Part of a small language model's weights.
Size: 8 layers, MLP 768 ReLU.
Architecture: RMSNorm before each block, rotary positions, biases on query, key and value, tied embeddings.
Each number is 128 + 32 x the weight over its row's rms, rounded and kept within 0 to 255. Layers, rows and columns count from 0. The size above them is the row's rms in percent of the matrix's.

# layer 3 MLP up, 768x192, rms 0.215, rows 218-289, columns 0-95
size [102 103 103 104  96 102  96  98  94 106  95 125  91  98 101  99  95  99 105 101  93  91  96  96 106 100  92 106  97  99 104 103 100  88 100 115 105 107  98 108  96 109  91  94  97  95 110  93  95 100 101 103 105 123 101  90 107  97 106  97  99  92 102 101 102  96 112 100  97 100  97  99]
[[148 127  62 172 117 151  98 125 163 119 148 105 133 176  79 112 104 144 123 149  98 166 106 126 136 148 137 132 142 114 173 141 135 103  26  97 159 145 136 102 130 135 116 150 127  69 165  91 104  98 108 136 123 137 163 110 104 128 131 141 139 136  78 143  88 105 108 169 135 100  72 103 137 143 174  82 118 185 141 134 106 126 132 134 130 142 118 103 115 113  91  57 153 149 125 108]
 [194   2 118 122 151 130 134 127 123  69  61 200 120 146 171 140 143 108  95 126 175 126 116 147 138 188 122  78 106 185  82 162  98 126 150  81 130 145 164 172 194 127  99 126  69  78 166 139 156  98  85 124 112 173 162 147 115 130 118  82 126 132 115 149 134 148  92 138 123  87 188 132 118 142  64 112 192 108 114 163 109  72 162 132 154 118 130  98 107 160 173 180 132 109 165 122]
 [137 132 120 116 137 160  98 117 130  96 124  88 122 178 159 105 137  90 131 160 179 109 204  97 152 147 148 138 126 179 163 147 115 135 157 137  99  94  74 134 165 145 129 150 133 121 118 141 167 149 104 126 121 119 109  77 144 108 105 106  95 138 117 155 101 129 111  74 114 109 121 129 119 105 102  99  77  98 150 115 107  92  70 103 172 185 143 130 135 126 165 227 114  76  95  71]
 [129 112 187 135 144  97  72 102 141 127 123  97 124  85  87 124 121 116 104 171 130 140 139 151  94 199 123  99 103 107 119 135  62 172 136 105  88 155 138 159 192  95 122  95  96 150 185 112 149 124 112 150 152 144 165  98 132  64 125 152  56 186 122  85 165 125 139  99  85  83 120 119  81 145  95 151 121 141 112 121 126 181 159 108 157 158 152 164 128 102 146  47 161  95 107  82]
 [139  73 159 139 158 109 172  89 108 122 147 138 126  73 127 140 109 105 100 138 145 102 133 139  64 160 130 138 160 173 115 186  87  94 144 114 112  57 111  96 100 131 104  98 103 134 151 118 130 173  81  38 113 146 169 149 124 108 138  88  96 125 106 115 142 152  91 140 159  34 132 141 169  47 175 160 117  77  79 205 133 113  76 128 114 127 124 150 135 109 109 144 167 172 120 116]
 [176 107 169 131 140 195  91 149 172 119  63 111 123 152 134  86  95 117  89 128 143  76 138 155 141  99 147 156 177 131 121  91 107 173 117 141  75  87 122 159 110 162  96  99 147 182 145  80 203 146 177 154 126  90 146 145  98 138 184 174 161 144 138 131 160 128 123 118 118 178 151  91 139  91  60 121 102 136 135 153 185 166  94 142 106 140 171 160 122 110  83 199 106 111  70 107]
 [112  99 166 182 145 108  87 192  84  88  62  80 147  67 124 112 132 155 179 134 101 103 136 133 106 154  83 131  94  91 112 119 181 143 157 138 120 158 165 129 170 136 128 144 144 137 137 171 170 148 141 131 160 158 159 163 171 116 185  98 141 138 168 148  90 108 165 117 140 180 160 125 154 152 100 120 164 193 120 120 143 136  76 151 117 176  95 107  72 122 135 139 171  92 126 129]
 [148 121 181 188 187 115 106 153  99 116 108 112 114 138 136 132 131 130 132 102 164 118  58 114 139 120 111 109 145 123 160 142 173 144 153 105 129 122 107 188  97  97 155 110 151 114 113 138 115 152 112  87 133 116 118 110 114  89 113 215  96  77 109 149  74 125 177 140  89 121 156 124 132 111  94 145 115 107 127 176  94 144 124 185 142  52 121 122 118 148 168 157 106 150 124 125]
 [119  82 136 142 126 135 124 157 209  83 140 115  77 106 174  92 111 161  62 123  97 103 110 126 126 129 134  64 202 113 162 127 177 226 112  73 111 112 109 120 187 112 132 119 195 121 177 133 159 121 125 159  56 118 132  61 188 129 173 135 131 133 131 128  83 163 127 152 144 107  64  97 111 116 184  98 148  84 196 114 127 199 111 107 176 123 177  75 131 113 118 159 107  99 149  94]
 [200 143 146 118 133 145  77 136 124 115 153  93 168 107 157 118 137 151  15 112  89 149  39 168 184 114 153 129 117  76 125 134 128 111 131  90 122 173 133 113 114 154 141 114 137 145 160 113 185  91 122 100 144 137 106 142 118 182  94 129 132 127 145 118 145 124 106 111 101 158 133 133 132  45 146 157 162 143 177 157 126  94 167 114 122 155  93 137  91 108 142 126 165 181 117 165]
 [173 111 118 109 125 181 156 147 158 147 138 121 164 169 124 136  98 100 115  62 118 144 143 123 196 161 132 103  77 166  99 142 135 105 131 124 135 152 125 114 110 115  86 190 170 171 100  39 107 168 128 109 144 152 120 107 150  60 134 169 147 109 123 121 114 143 154 111 157 126 158 144 106 136  86  89 112 120 157  68 132 104 134 130 113 110 101  38 169 189  96 111  47 122  93  95]
 [156 120 128 110 205 143 113 103 144 155 124  97 121  91 121  86 133  78 147  97 137 153 195 162 122 145 157 139 112 162 156  88 157  61 134 152 134 155 118  82 133 136 167 142 164  82 161 123  73 120 163 111  99  96 102 130 102 157  77  89 125 102  85  85 166 102 109 148 166 103 131 121 157 142 103 143  53 197 110 132  63 159 111 177  95 113 111 132 173 115  69 102 134 150 142 109]
 [109 111 138 163 130 130 136 177 168 172 158 157 162 117 163  80 111 161 125 132 130 141 116 149 164 100  53 109 122 111  99  95 120 117 128  89 119 124 125 115 120 123 132 166  74 146 108  94 183  39  94 145 111  95  99 116 152 141  66 189 129 104 139 178 154 144  90 153 185  73 138 146 158  97  66 119 144 101 169 141 160 165 153 179 146 115 139 122 133 175 132 123  67 171 116 150]
 [112 110 159 128  76  98 159 141  70 160 188  97 132  75 134  95 136 124 190 141 155 167  99 107 156 114 111 151 130  84 146 114 175 168 141  45 160 120 145 146  95  81 171 128  83 111 149 171 103 171 146 133 115  83  91  77 107 105 124 159 156 152 106 106 124 118 152  67 161 178 201 164 145 144 189 150 145  76 110 138 120 129 138  99 105 152  43  96 141 156 199 143 143  94 150 104]
 [110 161 145  65  88 125 115 124  84  91 140  70 173 178 156 126  84 102 156 122  61  88 110 111 201 176 111 118 144  32 158 139 112 147 136  92 142  89 108 115 174 128 139 119 159  73 157 125 111 180 101 167 156  84 130 160 149 114 123 119  99  65 174  97 115 104  85  95 137 100 163 129 141  92 134 146 149  75  58  91 206 168 110  90 136 151 128 124 123 151 107 110 108 104 156 159]
 [114 122 131  69  99  88 150 138 121 185 124 168 178 143 121 116 144  75 128 105 124 109  63  92 178 112 205 179 109 119 110 166 144 126 117 151 187 114  80 147 161 160 165 126 148 165 162 146 101 100  78 160 181 127 134 191 128 151 109  93 154 117 100 142 125 129  93  90 198  94 121 138 156  92 134  89  72 146 133 105 198  99  87 134 112 121 164 137 123 128  96 149 126  82 131 187]
 [154 109 155 122 119 110 103 140  86 151 122 110 159 141  99  88 104 193  99 189  65 207 149 143 166 177 105  85 142 159  52 132 132 120  90 128 166 109 113 155 111 127  74 118  93 163 127 130 152 129 138  96  99 174 168 152  93  91 118 159 149  86  71 125  94 127 100 141 175 126 146 152  91 107  76 109  29 113  65 125 148 122 139 114 104 114 147 132 111 104 158 206 169 108 191 110]
 [156 112 150 123  97 165 152  52 135 111 108 171 130 126 146 109 105 129  63 100 130  99  70 137 138 141 124 164 116  90  93 129 139 130 129 100 142 150  92 177  89 146  97 129 130 118 165 135 139  61 151 178 150 152 150 119 149 136 131 105  69  95 131 111 103 164 144 107 104  28 204 112  87 124 138 112 142 164  75 148 140 141 103 109  66 121 133 114 128 151 132 148 141 153  68 123]
 [155 126  95 155  99 219 138 168 184  99 123 114  81 117  62  85 186 109  83  93 130 138 157 107  95 111 144 126  91 104 168 127 142 122 105 160  89  45 136 123 114 144 127 158 140 197 149 142 106 179 122 139 119 123  93 143 142 150 143 141 185 105 150 111 111 111 162  81 158 130 145  99 202 118 144 116 164 156 112 115 141 142  93 156 105 172  94 110  89 124 164 137 103 176 209 126]
 [175 113 166 159 205 129  93 109 146 142  75 100 149 147 110 104 106 139 108 203 130 163 151 164 133  96 159  71 101 163 109 157 110 133 109 152 168 105 136  97  99  87 115 141 140 139 134  85 122 170  71 137 177 183  98  63 112 149 142 141  73 128 102  82 115 141 144 136 172 157 112 135  96 136 117  87 106 136 103  72 141  95  94  79 182 132  92 184 120 143 154 163  62 113 150 155]
 [143 102 109 145 108 100 142 143  79  96 149 100  68 103  94 146 123  89 151 116 128 163 154 105 133 123 114 111 166 139 113 189 115 180 162 151 144 152 161 102 147 166 178  90 110 148 130  95 130 139  74 176 150 144  95 217 145 117 163  79  96  83 173 128 104 137 163 136 174 125 150 155  98 130 136  93 162 183 100 136 128 103 151 118 121 143  45 131 102 180 146 124 147 111 162 163]
 [154 129 167 146 122 154 100 123 108  87 141 116 128 170 153 138 102  75 135 162  77 162 170 163 107 153  94 131  91 169 147 150 145  92 113 115 122 128  83 108 156 169 137 144 107  98  67  96 178 102  95 113  99  98  93 117 178 170 135  80 152  84 146 173 140 149  62 129 134 120  94 143 128 141 129  71 168 114  80 131 151 104 123 122 178 111 208 101 150 113 138 116  77  71 130 124]
 [126 164 126 113 149 111 110 125 167 149  83 102 159 130 151  96 133 187 125 157 157  98 129  91 173 137 116 149 183 125  85 126 142 124 134 188 105 172 126 139 123 149 169 108 110  51 176 133 119 120 149 146 105  76 119 138 135 112 115 115 119 121  67 188 106 162 168 149 130 146 173  73 138 132 125 108 165 135 100 136 141 169 114 141 103  99 115 170 118  86 122 136 114 152 140  65]
 [129 127 162 103  77  96 130 120 113 121 121  79 125  99  64 157 121 132 129 187 132 158 111 179  91 122  85 107 169  84 110 178 143  59  91 148 189 152  98 137  98 201  66 180 128  94 116 115 160  87 140 135  84 130  96  97 157 113 183 192 123  84 114  99 152 166 138 101 127  73 102 109 106 104 102 148 172  93 137 136 104 111 135 159 119 108 157 151 121 133 132 130 138  97 109 108]
 [118 132 175 108 161  79 129 161  93 113  87 129 105  91 105  90 124 133 155 140 138 150 128 161 128 148 115 144 200 181 127 160 196 118 128 109  61 101 128 109 149 157 103 135 149 128 105  55 113 123  95 114  77 136 103 119 179 167 151 112 126  70  63 108 183  72 130 112 143  91 175 117 113 151 131 112 117 208 182 130  91 128 111 169 152  94 111 131 157 173 131 107 118 141 128 180]
 [127  95 129  53 166 149  74 152  95 103 102 160 132 135 108 128 131 157 131 168 188  69 131 129 182 155 113 147 133  87 141 142 131 116 165 110  84 104  93 105 135  87 152 171 169 184 141 128 126 144 140 136 109 142 194  95 143 176 136 175 104  74 136 106 174 158 130 104 186 106 127 120 150 188 165 134 120  95 172 199 138 107  75 169 129 161  81 100 108 158 144 131 185 120 123 113]
 [113 171 165 160 156 101 159 162 118  89 134 129 179 132 115 123 107 127 126  49 139 111 162  84 143 141 124 158 104 128 115 191 172 122 118 109 191 165 119 153 131  99 186 107 126 152 100  64 137 186  87  69 160 147 158 169 128 100 130 141 107 113 135  70  58 165 146 103 101 108 119  91 137  96 108 123 104 121 100 100 111 116  70 123 148  97  93 123  65 148 128 138 118 142 183 132]
 [ 82 105 139 134 135 129  75 104 127 121 131 144 115 100  87 101  83 193 101 204 121 153 123 170  98 181  99 123  94 121 124 147 137  53 113 102 108  99 122 141  85 117 126 106 122 130  89  90 201 154 115  89 114  73 178 158 126 169 158 135 113 121 109 107 128  98 104 120 146 104 118  80 117 101 160  92 132 138 119 134 180 124  96 143 116 178 133  68  83  79 161 128 137 129 147 137]
 [157  89  62  95 102 111 118 187  79  77 146 125  99  64 147 152 192 118 151 148 122 153 149 143 112 155  94 113  96  69 147  91 129 120 157 109 132  89 123 164 133 133 118 154  76  96 129 127 115 119 164 137 150 151 151  89 153 136 132 135 160 147 142  86 161 177 132 140 100  88 153 106 113 119 162 126 165 101 107 204 124 122 100 144 165 125 136 107 124 106  83 135 111 147 163 151]
 [143 152 105  89 168 147 124 121 123 220 136 142 186 122 142 109  88 139 102  97 136 147  92 143 212 145 158 133  84 124 186 124 111 117 136  59 147 114 175 131 161 141  99 173 180  90  99 103 162  75 123  56  53 127  98 128 139 144 150 144 122 109 175 160 109 130  66 126 152 135  70 113 147 184 147  97 109 121 120 160 137 162 151 141 153 123  64  40 153 133 166  69 163 131 111 131]
 [119 101  94 168 133 122 158 143 126 175 127 150 111 168 162 143  94  95 118 173 132  67 141  61 181  99 153  97  98 132 130 127 140  89 157  84 124 150  74 124 139 119 166 127 125 153 161 148 189 128  94 119 138 105  97 136 134 152 141  40 102  61 147 118 113 220 130 141 159 159 119 124 141 133 155  87  96  96 110 136 195 127 133  51 161 108 116 181 123 107  85 142 142 142 120 142]
 [129 131 141 129 165  66 178 184 177 136 145 128 124 118 140 124 130  80 180 152 191 109 136  99 159 124 145  97 168  95 109 128 134  90 118  89  89  59 163 115 150 202 134 145 160  57 127 152 171 130 138 143 139 123  70 137 172 137 132 180  90  76 149 119 104 109 166 127 123 164 151 123 126 118 152  81  99 100 137  33 168 118 117  80 136 185  72 140 158 146  92 155 152 169 132 114]
 [125 100 114 166 140  74 141 146 135  65 101 191 127 180 109 112 148 177 127 132 130 126 151  94 169  93 122 123 163 161 172 144 101 133 154 188 104 115 103 207 104 176  75 160 140 156 110 178 175  96 101 208 161 134 148 141 124 125 108 135 137 133 165 103 132 122  97 182 121  97 138 210 107 141 120 119 144 182 166 103 115 140  92  59 146 103 117 189  93 162 161 131  94 156  91 129]
 [160  52 160 194 126 131 124  77 147  94 143 107 118 110 128 144 105 172  80 205  76 153 120 125 117 157 127 131  91 113 130 145 160 163 110 105 126 137 188 153 114 126 107 149 151 147 129 131  69 166  86 180  97 130 140 112 135 126 141  76 123 154  95 143 147 118  83 103 114 230 105  64 121 104  81 176 134 132 128 108 125 152  95 116 136 146 104 211 119  94 133 151 141 133 111 145]
 [173 103 155 125  95 136 131 106 151 137 120 162 121 132 114 127 120  63 103 137 152 132 132 139 101 102 137 180 226 135  68 106 108 161 163 155 101 129 122 126 166 126  84 125 127 158 178 137 182 128  62 102 128 155 102 145 101  83 137 114 117 119 171  94 153 141 103 226 122 107 109 106  90 151 110 128 121 109 148 106 130 177  58 152 131 111 128 122 111 113 126 109 141 152 117 132]
 [ 91 154 170 143 182 182 116 118 155 148 103 135 163 179 109  93 183 131 105 149 122  57 100 144 141 155  66 100  99 143 163 159 112 131  83  72 121  82 106 135 148 167 130 126 122 138 193 151 199 153 136 121 153 133 173 123 139 164 166 141  66 141 138 182 141 141  82 156 144  98  93 113 167  91  90 125 126 117 125  98 184 135  95 122 113 126 138  51  83 163 124 159 126 139 163 123]
 [137 116 124 157 120 169 108  62 118 106 140  74 129  91 160  88 113 113 130 143 116  85 153 171 134 116  93 187 102  95 113 172 161 139  84 102 106 146 110 181  88  80 152 174  83 116 104 137  87 122  84 102 116 147 105 164 115 195  54  94 153 134 121 108 155  91 165 140 138 152 169 143 177 152 169 107 175 143 137 117 114 121  98 137 140 178 178 152 139 166 191 129 150 116 142 105]
 [152 108 147 136 157 126 134  49 128 197 135  80 112  88 159 159 123 146 107 110 146  79 205 115 125 160  94  56 110  99  87 181  93 171  81 145 120 153 160 139 140 177 150  67 111 150 135 120  69 124 180 136 119 103 128 109  88 130 115 143 100 145  71 188 124 128 105  78  98 149 126 130 152 179 182 122  98 136 202 154 201 123 163 110 132  94 123 145 173  95  77 135  92 131 138 161]
 [163 104 145 122 148 150  91 144  74 151  99 116 126 103  99 166 175  89 153 141 188 126 178 160 128 132  58  86  98 101  70 137 132 103 105 136 172  85  95 109 136 150 128 166 116 101  81 156 188 135  80 153  93 144 154 127 118  78  85 101  98 107 155 158 138 163 137 108 104 101 116 102 151 192 102  70 152  95 160  76 151 136  99 114 107  90  93 153 119 139 140 157 139 110 138 138]
 [142  95  98 144 113 105 107  91 139 134 111 116 172 179  59 133 160 104 105 138 155 160 162 121 173 163 164  81 109 117 157 169  95 121 151 134 112 108  60 164 111  30  87 127 145 102 154 120 137 155 234  63  84 176  89 105 110  85  62 127 100  89 175  86 130 144 132 119 138 199 150 151 110 125  98 112 106 138 144 163 117 140 192  93 123 154  67 101  96 194  99 132 146 107  92 167]
 [128 117 146 160 119 135 117 181 117  59 124 131 126 173  89  88 176 123  65 143 105 127 165 143 116  99 166 119  39 122 142  98 119  64 166 220 120 150 133 126 138 104 137 124 154 157  70 116 140 112 136 152 141  87  77 145 174 177 108 127 141 111 161 129 124 100  92 129 128  85  92 113 158 134 125 128 122  11 164 144 140 106 149 143 173 154  91 116 167 104 167  74 127 117 150 146]
 [117 141 144 148 116 167 135 136 138 139 129 164 135  98  94  94 134 163 188 157 129 107  95 125 158 112 164 125 151 133  79 147 142 127 146 122 108 141 134 104 193 112 120  94 107 132 116  93 131 123 105  61  99 169 136 164 123 165 144  94 136 133 149  87  81  72 147 117 202  82 108 174 166 139 148 159 159 155 140 131 163 167 129 119 123 143 120 118 195 129 170 102 165  96 130 152]
 [ 93 133 123  96 140  82  82 143 180 152 112  69 221 117 193 110 149 156 169 160 133  87  54 147 153 100 207 147 116 117 141 132 126 198 154 165 120 108 107 149 106 175  58  88 141 160 137  87 129 164 174 123 142 170  99 172 161 162 111 124 161  87 113 115 115  97  86 141 119 108 131 114 129  88 126 146 206 153 165 181 119 111 137 142  89 138  68 152 152 189  93 104  75 115 144 146]
 [110 125 133 133 109 173  82 138  96 115 125  64 159 165 126  95  84 111 111 104  63 123 114 125 167  77 110 172 177 125 133 150 113 144 114 166 111 162  85 119 127 145  93 101  95  79 163 140 153 105 160 104 149  83 188 161 195 145 126 195 113 112 124  78 124 146 127 138 175 143 179  63 137 122 118 140  37 144  80 146 135 129 127 116  76  70 119 171  85  85 109 188 140  82 189 109]
 [126  67  89 100  84 136 132 113 149 134 109 116 183 130 216 126 146 134 125  98 151 120 122  80 142 137 176 113  95 127 147 100  91 122 121 129  95  81  73 146 100 143 109 185  91 185 178 193 140 121  88 149 122 180 110  60 161 143 174  97 123 159  89 165 129  93 146 122 133 118 107  95 163 103 136 114 151 151  93 170 155 123 133 123 108 145 149 169 108 129  99  87 128 173 107 134]
 [126 106  58 133 131 142 115 175 142  83 117 129 134 109 170 118  71  99  88 156 131 159 136 118 114 140 165 110 213 120 118 111 222 166 116 180  98 156 158 144 132  78 111 125  77 141 145 121 113 112 125  97  82 164 160 109 145 133 117 105 183  47 131 173  80 172 100  61 140 149 110 165 113 149 142 106  96  99 118 167 135 141 123 187 113 132  96 134 145 138 140 133 140 139 143 100]
 [136 162 137 100 149 150 134 120 158 113 121 195 148 155 128 142  70 115  80 147 136 175 132 165 160  92 124  92 122 140 132 102 156 163 116 112 120 181  94  79 117  94 154 175 102 108 132 154 131 153 124 115 111 111 104 144 140  85 136 168 157 145 172  95 155 134 107 144 144 167 133  68 131  36 171 172  92 106 100 145 144  93 183 127 148 170 107 183 171 116 102  73  88 135 143 179]
 [110 132 152  87  76 136 141 124 144 103 115 151 111 136 136  74  75  72 116 127 148 146 121 168 162  94 136 156 123 106 133 125 125 149  97 104  81 147  95 142 134 102 135 157 149 109  98 195 112 123  90 146  53 179 104 102 179 167  40 110  62  75  83 183 114 131 120 123 157 118 140 140  61 122 169 139  86  79 171 125 160  83  75 140 104 162 152 120 125 113 101  92 101 144 136 123]
 [140 142 118 152 161 129 142 136 123 165 147 176 144 122  69 159 120 114  92 111 112  87 114 163 159 143 102 116 102 123 114 188 220 131  97 127 202  96 205  95 128 114 180 118 128 131 158 124 121 158 111 155 144  85  79 132  72  96 134 108 149 120 130  97  99 176 174 120 139 105  58 140 137 117 172 129 130  94  92 194 147 190 131 159 126  95 135 139 117  69  95 129 168 182 140 139]
 [154 131 110 134 116  81 125 150 124 124  80  79 160 145 185  82 111 100 205 113 138 152 145  83 126 129 113 153 103 116  89 146 102  86 179 147 130 150 134 161 193 181  97 157 187 117 162  85 154 149 103  97 214 115  68 210 131 124 130 196 154 131  96 140 128 102 108 148 126  57  70 118 137  97 147  58 103 136 183 163 119  89 120  87 106 148 133 148 123 127 171 134 161 112 125 135]
 [ 89 120 138  82 134 116  95 181  92 128 159 140  89 139 149  99  66 120 137 167  90  76 165  95 176 132 105 116 111 140 121 122  93 161 107 201 108  87  38 170 157 105  94 138 118 150 130 110 167 100 132  40 178 147 127 140 117  68 198 115 183  93 143 171 137  94 157 157 159 107 137 144 183  88 174 109  87 122  78 147 173 131 107 135 101 109 129 152 125 124  50  73 114 166 135 199]
 [141 122 142 143 155 128 135  94  71 153  66 175 135 106 155 145 128  81 124 141  73 150 152 203 154 166 112  64  74 143 167 146 156 129 136 136 134 130 158 107 164 146 177 100 146 148 147 192 159  81 137 193 150 130 109 114 102 112 155 143 119 130 125 129 139 164  79 154 157  66 127 163 134 117 144 111  63  75 181 103 168 141 153 134 128 105 165 185 117 198 173 180 185 165  79  90]
 [155 124 166  98 155  92  92 108 124 140 109 118 174  75 163 224 168 122 197 101 153 138 131 126 162  66 107 107  97 130 145 115 219 154  91 121  98 122  71 131 144 118 149 138 191 131 118 135  70 108 112 111 143 135 122 121 165  96 109 150 117  66 118  94 110 139 108 134  85 205  92 133  78 162 166  65 175 122  83 126 169 167 183 128 121 143 144  97 129 124 129 129  80 151  94 157]
 [131 145 142 118 133 149 146 121 134 135 167 195  99 100 105 158  86 173 133 119 107 135 100 107  86 139 150 157 148 163 106 155 158 123 104  85 210 122  83 140  74 104 113 124 121 120 147 148 114 134 137 188 150 159 122 172 124  92 133 152 156 176 139 183  67 120 132 111 196 156  95 144 156  97 119  91  90 134 106 127 133 127 158 129  74 160 173 129 110 168  57 140 102 127  99 135]
 [181 121 124 122 108 109 125 112  83 136 130 187 153 140 110 117 115 152 170 157 179 112 101 118  85 172 147 123 144 175 119 137 116 129 188 126  92 100 129 121  85 176 172 134 106 194 169 103 151 135 147 106 123 166 137  76 161 167  80 188 140 119 173 137  89 182  95 129 156 122  79 143 107 141  92  82  95 115 150 175 161 170 156 148  81 145 156 103 117 132 114 112 162 146 149  90]
 [130 147 134 187  79 132 111 118 105  83  59 126  96  73 131 111 135 119 152 164 105 161 103 155  92 158 125 101 100 125  88 110  74  83 155 105  92 125 131 105 140 227 183 215 115  91  89 102 110 110 143 133 106 124 116 157 113  43 104 113 148  97 185 140  77 107 108 100 170  99 169 139 134 114 101  96 139 145 103 146 151 135 147  99 137 134 121 169 133 158 140 130 125 180 155 156]
 [103 131 136 140  65  79 116 152 184  78 106  89 101 117  81 178 133 120 179 166 193 143 154  92 142 142 153 130 138 108 103 108  97 151 160 161 135 163 127  98 149  93 150  86 174  43 131 126  92 128  91 116 116 163 166  97  93  80 130  63 109 133 149 146 122 144 127  80 111  96 106  99 149  86  87 158 115 105 156 118 114 112 146 166 121  89 116 135  77 120 115 100 129 127 156 128]
 [160  88 148 107 116 140 110 130 140 143 112 125 132 109  76 135 136  93 105 107 165 115 191  96 145 123  91  34 121 121 133 157 161 106 150 125 147 156 117 127 146 125 148 156 148 133  98 117 152 158 100 194 109  86  76 166 160 175  98 163  95 183 138 199 137 119 172 146  84 105  85 115 140 111 160 159 147 142 156 103 137 130  57 119 105 128 122 154 163 122 120 165  93  81 125  95]
 [127 140 108 162  81 140 119 120 173 105  69 108 179 209 205 115 187 128 143  92 152 109 198 108 138 149 149 140 120 133 130  87 127 141 149 143 136 140 167 128  94 118 147 147  97  89 163 108 107 154 143 159 137 154 130 105 131 112  66  71 128 112 121 174 127 126 127  82 136 130 151 142 190 197 111 105 139 109 119 146 108 138 170  71 109 108 137  96 134 115 114 174 124 131 126 120]
 [108 125 131 123 120 154 143 114 169 136 144  91 154 114 144 151 154 105 129  82 130 178 151 107 117 136 186  73  46 156 161  98 108 160 121 116 192 155 150 137 125  80 138 150 103 115 194 177 135 250 141  90 138 144  98 199 134 137  96 100 149 104  81 143 126 131 112 136 138 114 129 163 144 151 172  75 156 107 122 114 117  85 137  94  88 170  71 101 109  89 162 185 144 121 120 138]
 [155 144 106 163 162  54 108 160 138  91  96 175  96  81 150  93 120 185 141 153 101  92 101 187 123 145 123  65 159 141 132 148 142 116 142 121 104 124  99 116 146  99 120  99 118 133 138 143 115 130  91 105 135 100 129  68 110 124 163 130 112 187 141 173 142 117 179  96 100 150 132 157 128 103  52 163 105  95 132 158 149  79  90 161 148 185  72 130  71  97  98 160  98 136 117 134]
 [119  92 172 155 147  82  66 177 125 167 110 165 112 140 144  94  99 115 121 124 105 125 111 122 126 146 173 117  96 169 134  99 109 116  49 104 131  84 164  80  75 106  94 146  85 220 130 139 151  97  92 165 130 151 129 136 127 126 106 104  64 124  91 177 148 154 187 139 176 156 158 166  82  73  85 112 169 173 100 145  96 110 127  96  86  88 158 135 154  93 151  91 122  64 194  96]
 [ 69 168 137 108 174 148 117 176  91 119 147 114  44 225  84 107  98 106 184 117 155 164 121 138  99 117 105  86 158 119 125 135  74  90 113 140 140  40 130 106 119 169 182 144 130 100  85 125 184 142 114 105 121  83 100 134 146 209 186 112 130 133 142  94 152 158 115 125 174 175 127 134 149 162 140 165 140 173  95 128 128 158  91 149 192 146 165 100 143 116 149 122 158 128 156  97]
 [153 136 148 112 144 119  84 116 159 133  87 161 199 131 106 112 106 115 130 116 133 121 150 128 128 149 111 139 132 100 112  87  69 157 149 135 177 111 112 160 126 117 192 126 127  90 123 171 118  83 126 149 173 141 138  84 114 137 188 143 135 125 106 128 126 172  98  71 125 142 196 164 110 154  56 107  54 146 122 114 119  84 127 145  72 127 142  94 235 141 152 110 140  99 124  88]
 [118 185 115 118 126 106 144 140  96 139 113 165 153 110  69  91 130 119 112 124 195  65 106 170 124  94 178  92 111 139 110 129  82 141 137 121 104 117 117 159  99  87 134  97 176 169 164 144 119 162  75 130  82 157 170 106 127 142 174 145 172 141 143 141  92  75 138 140 108 148 113 155 157 198 134 132 153 125 160 170 133 104 142 164 131 120  85  78 149 175 119 131 111 139  68  82]
 [152 183  78 139 132  92 164 161  75 157 181 155 111 183 128 111 139  92 123 122 112 105 131  76 101  85 131 136  41 139  80 129 165 122 209 158 137  95 167 105 178 150 126 115 163 109 138 142 195 146 112 181 140  88 135 129 109 100  99 135 123 161  86 102 100 125 150  99 121  55 143 164 144 142 145 148 110 122 166 165 109 141 101 145 185  98 160 194 147 162 129 152 126  88  94 148]
 [123  69 140 106 151  99 117  70 143  69  73 154  64 152  85 100 182 139 149 173 137 169 106  62 113 140 127 148  86 153  75  99  83  81 180  89 154 144  98 195 118 122 151 104 142 174 162  68 217 137 123  90 136  79 129 147 127  65 111 161 116 101 114 103 138 164  88 174 154 157  88 118  94 174 172 126 143 103 151 150 133 147  49 131 136 170 144 161 146  85 124 120 175 154 141 143]
 [157 106 156 158 133 175 152 112  92  86 125 119  70 113 140  87 131 160 125 156 165 152 152 168 108 116  80 163  47 138 135 144  57 113 116 152 156 129 122 185 137 205 130 164 178 110 104 115 118 128 135 111  84  81 110 133 132 198 165  60 134 189  74 189 164 145 123  24  91 174 158 194 124 103 106 123  79 131 155 134  92  89  89 142  98 133 145  94  91  93 120 120  63 140 164 100]
 [ 84 115 170 148 107  90 191 114  85 131 136 159 134 113  67 110  98  76 134 143  76  97  98 156 126 156 107  96 151  95  89 135 152 130  96 124 165 108 109 139 177 140 165 111 101 122 162 187 151  90 111 112 167 170 101 138 177 170  89 104  91 141  91 136 126  92  90  82 126 132 105 128 140 110  56 105 132  77 114  81 113 187 130  88 142  81 138 104 136 154 107 166 139 126 121 135]
 [148 134 138 140 127  93 168 143  73 123 122  70 161 141 154 182 141 107 115 160 143  80 181 136 156 153  86 137  98 167  64  79  98 123 137 102 174 135 101  86 181 175  76  88 137 155 141 101 168 126 142 165 150 172 130 147  86 123 103 133 122 129  91 131 123 145 126 133 108 164 132 116 161 168 127 109 186 140 129 118 115 160 102 146 103 151 106 162  82  90 179  85  92 197 200 139]
 [158  14 100 121 115 153  98  87 159 143 118 149 147 153 106 102  93 147 153 163 130  81 116 164 107  83 164 128 134  49  68 125 175 127 159 101 140 201  80 150 166 145 103 132 168 186 169 109  92  86 149 131 144 208 168 103 140 106 129 136  98 144  92 112 118  93 161 142 155 178  82 105  43 129 116 101 143 137 120 147 136 137 142 120 146 151 131 123 163 120 136 174 125 127 115 133]
 [128  98 177 102 188  66 143 118  89 132  61 113  75 146 156 168 109 171 127 177 131 166 105 167 156 175 145 168 187 133  91  90 125 182 118 117 123 118 146 119 157 169 116 134 127  85 133 100 117  83 161 146 151  89 145 185 114 129 136 101 147  94 138 132 183 164  85 122 118 119 138 116 121 111 120  96  96 115 136 126 129 136 118  86 126 110 120  93 125 122 106 124 209 161 104 132]]